Each number is 500 + 40 x the weight over its row's rms, rounded and kept within 0 to 999. Layers, rows and columns count from 0. Numbers have three digits each. The size before them is the row's rms in percent of the matrix's.

# up: layer 4 MLP up, 1024x512, rms 0.136, rows 334-364, columns 448-511
# down: layer 4 MLP down (transposed), 1024x512, rms 0.125, rows 334-364, columns 448-511
# gate: layer 4 MLP gate, 1024x512, rms 0.132, rows 335-365, columns 448-511
up334 095:487533473468506485510514550533469494473490464472539490476491458502512507489449390485492512460531531517421470545508484548518499580507522488492561515490461524480429498534476509442467477502491473
down334 099:511493507533513492480446415596507544443554479557594385499489471559521601518573440504612533397554472564545521459506493530455483487465498534565458470494514498479517556506486520487482402532488440
gate335 092:526471513534493469466601568478510460469449470528492445582499497513560535499540511478527535510540526544500542475548490516420441520522534511534504429485516567549393373501501474487499480498514561
up335 096:543524475531501441440572488519555582503511496472552478539511496569511492556486443539471484426508554543515513485559577554480474513548465567448537481502534486471524477448530504467473598575500435
down335 104:502486471482499459668478486473546423469494599469470502544447506481455529500465439466523489539429510600491580432552480502439497536500507528492584485529543497569506465525537543519461507545497471
gate336 102:466418537528553529516508509515502550582487464528497490489498507528440544487463520496435544531501577509491523477527487528520481457452515531485563547484437493455523529535476506451537460552560479
up336 102:590522478595509516527460565525436549531509493499461545509527521480472560466515540530426529539505444517454457540478489645511517539525460531503576517507489479477455581464506495524518486464570522
down336 099:505456471474522553509468491477457493555475480466474550549454534482483548466548512509522529542515521467507495551434520504490527521560509429484470443541561420487538494456509466486504504489441461
gate337 096:534504478490509492516501537482455565506523517487508482461469552582471471567479525530488473498569510464480482549542496509374487470527524602442480432548491526487561510470547511460410490447499520
up337 090:499495498463473508447477526541492455463508487523555507460518539499478472477472467531581458454511527520517537482574550556471546501475540543472476457498370473506482534465521538453515511481524517
down337 103:564469501431533551476490502446414503409437562513551547509500574550490479481564502497443572553540526556561507482542417569535408527562533458507504497477524501517497528527481478488440523494559504
gate338 098:476490519500461547547503502524491569569517498466472483516533408470541433448512496466509462542527471475549523472469518447514559451521500534545384485465411478507530556578498536461485550521493499
up338 095:578510422538559523519453400503426442473554532455512486422541550444486530440533524514491426491497487547523493471545508591465462534447510530567529522513510468398507462441552483519481509479468468
down338 095:519530452505519450537519524512458512565489532449462560575563472523486413486496523504451548487570536513508556536476518542520528463500459426512541537445541496487482493508585461437576549531485546
gate339 110:643445461547478542437559516495536411531533551546525515491519505485542511457422550488449545485503558509515413504461541506515474511472490530517510545513463472474435498579516433463473453475495504
up339 107:484523505488514471575461484439585553474455346538472485442466500496545490502552486510491529496511497546486538498481523514495474484478459540565464499488546547502405507455553542464519569521565555
down339 111:563556497483548437450565454449471524437549433471502510515516498546532490451461469525432434509523483492497461446513543501530487574534523537477487526479471521429461481473516511444522505493386529
gate340 108:441517508496575471547548463601502520499476495465450500439475542529538501506484484526467463499444508511553483566534515528420486441486493498425459426523483496495514624485531464523526492493468472
up340 108:480499451534509577518529518512488534467542539487504506430469491578482450498552535533489480535444526520516468513492503467539493453564491436430525522531460543517470526494503542514536515493467437
down340 095:490479465508412505491383472492531422564513506537411538544478432478443545455445513450522475501480547562429540523491544455510532594509543528529553408468404477473407472525543503463492539508485510
gate341 091:521513465557536492515481532405505469482494490510465515498520451459513482445538474490486464490551513451424542486490505495510504463567546471508528524533577485490521446423512473526505513465464532
up341 092:493487443502444491446526442450562465545530435455515502453502489511491493492456432471466524465514499579492505460473521519524490521496464505438503445520564449451494546416453531465535492468482503
down341 096:509489508507485450520555483497539491449433493425522531538463451492439500489547519480498458603504478457446490475492467455485536426545478489490517511524482587420482514505455508440533530488482555
gate342 090:538556612417446487472545475500459531624511514452535460541574549479483516494464480546425518496508476459537481505564470504438442509533484459472493580539503522495487555520481494515431478552501513
up342 093:493507541463536477487484460506513476475565518510497534456499508495570546507504521499514503535471509469503519439482553456521519504504471497510477517532517507421475477542498445497484478524532503
down342 093:451582430542481555499487498550447511485558386560436479520465498478526482522522467523516523504551504551415525485575491535583477457478416484536578463460519579523438463533531507545435519516532505
gate343 105:525466507499552540471474444459468469474535403454559522526532443540517549518525568507486484559549507507416467483512476579456462571579555524437472500480557540507472478554567476573535564543512428
up343 107:567473440471512514456442444507494546444502548472541522515550474552481463447512539429497570569594474496449476514529482489513512488499518484514495548593570557559551506566485512493486492559462557
down343 105:525428515497501497438464507509476550509439468454546524536484516554445452492522509480524510512533437589452467569455496556549441502536580559499503511551472528463526564575543425523499525559495522
gate344 089:547495482535552476433526426519470472451456534584496479499550473525446505475515509561531516559504455491558504399499504577506487563501507501495517482448494481525480433530453533478565479502528548
up344 089:508519425513612540494528554545471614528445492488444503512491534573487518540532408568506545520482569500476468452526499505435507451479494459520488549529522459502539497525423591504490558476501453
down344 098:460507531496510574597455500498498412554502521498509483488515563484497550506477458501491495483493425568488500492522567474510593493520458523535482493533512512460495522518551451522429478521559521
gate345 117:530514510487451592420478509480497456527506544440494501479503558469457549511458545491468565486472536466505497538548523491484475527522431572517522570576498534469507490434459464471472470521476527
up345 106:540513519534461494446479487502493412532466518523479481523481576485552515527543495570541525532535539462436447470523516453481523519396529526486529464529505564495518518442480510451486488484457510
down345 112:513478510485519522433530512507508483488503447505495428538460481477508529452477510462465542514535468395484514562511450562573545486503544510453521524414517496496502470531387504415499461493531526
gate346 091:526474548452574523429462531537469509508499504479404494500544554527452481500576575432513530473564488445481474454510347493494498487472495485477468510520518516453489523558583519492451549512475579
up346 096:454511465477510507449429511539522468515542487574449519471458484464489498467584499516516530437465510514421493435563477612452514493524465532475446438517458513489499450461574541482407496485521589
down346 097:506502481492413523583457455580498490479488506485552493502458467499534457482526502539500476464428483439491443491445499509529516480502489572543439458593540567489568547464525522495489412431495499
gate347 100:503525470483557494487524476446457477482418403524480570485467528606464503567481492529490517524459551504459513497517504521559478567570534532517442632540496501559516560589493460487552495541475527
up347 099:461509471487490528455489456530481485514516508459526518401578512535506445516520456562569537485574395532554432471425454494486544465509454535422465465447523516608493475544531457445587450531466537
down347 099:512465475440464481479495520577509491524472460493435483525513505510491466566529400491539547485519467488493469493519451531499488503527563456495530539508551558624531486494461508485545468470456479
gate348 118:564492481517457485476494502542569486483441501464429533556431505529528557570513587512536490488500441442488562483508486496563443462421425479468494479520512480495542456437490502406499560521477430
up348 125:520516396466457490479547589544507533461424513463451602500439473429509503556554513504488477535535489438475546529590481474494492455512484491424523557531485470547532502533496526473511538542441393
down348 106:511494512569510489462508478500521457417474493503438546433550518543492466441469532488568522490502522516528530523550496560539463493528472541572576451478445535403542498570567508569465514548547480
gate349 110:555495495579487533530462538468619545548483521539516505468505500566456507455506495437506466448487501543555554491513541590497509471502462480480470500506503439504491468498526529523524509496431529
up349 113:456479572546483537490459467571523533432504526584501469476506539458400446485515450511494458485531534483580504467558521557496472487490513479503544510492457510509519532405452513484537494488575504
down349 103:500468505440466538471529496455465590510467436502460524512424482503461497448532512459534555527429485496460511425491499446543531524377486480460491468474461443490469477536589499503529535575518519
gate350 097:460536541480440432471487517471544489578489541506504439469505495469538475469463512423455516524499450509498559496509405515521479516546543411500461651408554491505520518459495555444431593505495471
up350 098:470430448474470509484507518455517454490516541540473507492492419461511481579509532542481406477515492510577499526488498553388467503517520518516515507507525511530468492554481480502526466443530536
down350 095:522423512446500488563570456540518427488495557487523448486456523492487505496513466453511550511499530473478575474441514485566442562492448518482467573553497529455466505536499437490485496421533491
gate351 097:471438454581509481503482511496481555500446522516486499528539558483431503448485508568529462573555543487471466544480475537539486529542560558452552558567465478474436541479449533454457519489503526
up351 094:491494478526535575491518533474476565522538499537539555521502485561496540470471456518549590470514545459561450427506547539516472533525446471444456505524516606497539453542567553473574429454512515
down351 107:486544446413525479419497548577520533500463508468563412468524462418507459559418517566511541565508530512532527497492495458439547454546518448508591462525536567537532523475493474480535456477516459
gate352 098:513492509451512468490492529451504551544498482506586562572524491451514498498443472549502480481452451534490442558470497524524455577538444539506443537521490446470529420516540483407476543524496578
up352 100:541508450515553450506496461498527481470507452526511457484537490534472477558504494526503499555529457541512472447495492505494458422461498480539546438522521525545501469475471484521480548523418519
down352 101:481511431441500514490450494476526423456414529541482490458483531511544555514531550533469506438483523489538484460524478577513518508497582473490514465555496527540511457584556513496552499509545537
gate353 097:470514457544537419499533529527533469436505459516426478563507501469544571478493558456485538480581442466493564543464476409418579480433578564482474465512511405504467457501500452538491478517547518
up353 103:517512515464537503469488462462476541468420511490487542517459509459425435486494507562509507504487435493559487478575444512520450441549506489451494533549520545475536496494560533522552447558437448
down353 108:469523539495519473433454507479451504490521499502548502556474536479478463525478481509492487521535484475485464512550501501510407472494490483481495495493562529531499488455545491534459481569470509
gate354 093:539478504538542468452476431499474445446515523525499539442409500503466467510444488477501485436473512504481492499477492499462446488509426514476468483422488501460560447521423519443496492528522468
up354 091:485552508571477497471549520581498504528526433506558403500533489450497524470459457506555454516407494469489575490448483472508530502465479513556447485504533521460506481498503450453507568453478499
down354 099:472467475464439582456581466514464480459479550504471489574488525515471446515561554498506469477573471484484466473484495472505515547470446503526558488515441546461586478435593543434494470510521491
gate355 105:512486420526464452476533478446534486483511506497451521530484518520480496517506489536530485515504498478502552574517493468448497494524538528443506387561456498400524456487569401489458503474503511
up355 103:550489454507506538478493463451435516467498437472500495549444512506463496486490519503474559420535539491507471463506487458480481522465525533502510492549506537526536556470535446433480496454492525
down355 099:558519495516533507510463445472431515451438530471483552471526497539475468466457492500480491461479565502543511494465527539498483509506543457541535498498493504503516475568472438548515482536541549
gate356 095:457466466473474487421468512519462477513507467514570503490420526623473456521476566516488481476540507455568477455577574510529541502513546454504485464472506524514509440531502458517461476453475535
up356 097:484475472484503488515491469408444479488528434564503489521497463501537515562512616570477519516480552507439542506499542438480511560467517550506444470492512523456412507438503473442543553553487530
down356 098:484503485512523511503441488508482506515597504496490479519490465406550511576485479510407522496492431432504442478502538469426445410456483447495466488495503556409442525498500472436476512448516507
gate357 096:476484491503483532395523547526455510505447526454512477501497565488521501556486514465574515468491527523504587445521531466479492426515432451482543454527470486529536456485557505514529554507418502
up357 099:506507471476496493538542486528497398469495479496517471442510501527563431543562521521355490538553500457454520511379453522550448504456539518470476458506512505484490473478487481540526569488510523
down357 098:504490516541466530411456515489502534465438548510550540591505578464474510501538463520546564494516423471526510485519582490507472513525460526514556507528458513526449508494398460476459497517525591
gate358 096:450473501583516575407559483480541570478429510573520538528489485584453411546450571511567539511571451550465498448435448451495564467447453468544437486497492515547516430474508493527484565539525483
up358 101:453477447523443445502472495538508544496524485586527453438537476472528547462514493562455535503487475434552563485496461472493528524475492468509464444524476547533542532491522511438533562515507521
down358 101:467502448506484577550568482503435470443529577517430550471451516483527496484445531489471576543524553467477471484467583446530516505443490536476444509510491526503488476508472510552539485517521485
gate359 099:479481496533485463536512541516510488504431533521495537489623574502556410531462497512546553563511491431463533496534491552429527505495499500406435552508508514588484500456473487500423555534576494
up359 109:525460473447521508489463540427548470528529500522493530452498607491507428479517507458486527568495549477471489537513532474500443536509523439499479564520559497574476572479501518495476532530528545
down359 089:478495437493441508651521456435447476486486499468487436610515528526460521551516558456478512516491515420519478500522460514485541517562507465515551520537494517504505470486481512434483593578510491
gate360 107:520442510498539429500490579458423459503536440523574527419484494483540465515584453481542475480462498521546575481550519481455518459475504541459451487486574520538472458452481476489520492497505559
up360 106:483542535512489538480476496472487491438508452514509538522481477463459584590524544559595580475492439460477577504471459457533530515522495441509428496437443494525588506516502556586541539465471536
down360 096:493472498474572476380518489478470536505586514488455561497514530435479517540501459498530448469601488489468485520515523539466576545556475493508472532489432486515446505534478534490525489560510597
gate361 107:447559477509543503451435491513514484570556528496435452548493541499479549473515471446542469441494436474497535530486494390503545581569442501528477456530566467540484440432463486475500464469524520
up361 110:500454558518485558581541536543463402514445548457509565488521559492519487456489572507510523491530552576519489493502508560528516430537504469587460478490485531502547596514539492521485520534493503
down361 093:573532481501506549463495448505550489475541497471513438505520476506497441558500532468469509415471426488513528466531493419528441497501468584505507426488534548514472453452552479481521532499507481
gate362 090:495500507478508455414437542522451515416440521529497561567526498522514558508502469555424425514494474477536506517566496505496562533540530606473473465423522507509484524472504487491516516447482499
up362 094:516482563475506455401545513450426426487434507517483512518484496462476525489552550543454476491493463559531550472475467499428539569463478495497521592462474511521518418546521568507558511600496491
down362 100:515531528515430528551536514472529494549526598530577506566491497499561477520533545454504479566442498460453460488520438467491421528434458527541419469482527546511435485438506494549481517441495502
gate363 096:471505523519513512523458581491568548518475486499514504441477485550443467490514455566481510540574505468539478552554462526483560469462560519468516544546443553508490514625492551556552530521507531
up363 102:605510484488501481441531566479468521542625387531491529475502493496489508467550457468480480494440492525494461513471541505561470451535448462492489548465469465434500470480552549564483511478457503
down363 106:621516530534493550510445509423492476454439509450485508467432488539552477494436539501432518512446473519548488450502523506507476466509573527509469518551451600501509464495480486590502545535456468
gate364 109:470548493505486409423563471455508523482498448523476516480511523492545507525510555472567523519520541450510586471496537585457504504566470517465439546516468405598587451474482486517492439511549529
up364 112:469513627494482507503456502485470526546510575491520518514513555496460527496468515440481532529544492485578475459479456562490457413430489533531556486500488531469456519550480502506429446539511452
down364 093:439478469451556602517477533488509484561483576520520432516578542491445504514540481499484444420474461552516467510548471515568563507428476512543473385442428505486466556467538543501454539513416482
gate365 113:545551448530451501460496522522498505508474464532475488518464456527516385503472565515513499474496528557466475459455491479465434553466571483503472498558399514572458531554435482522537471538550540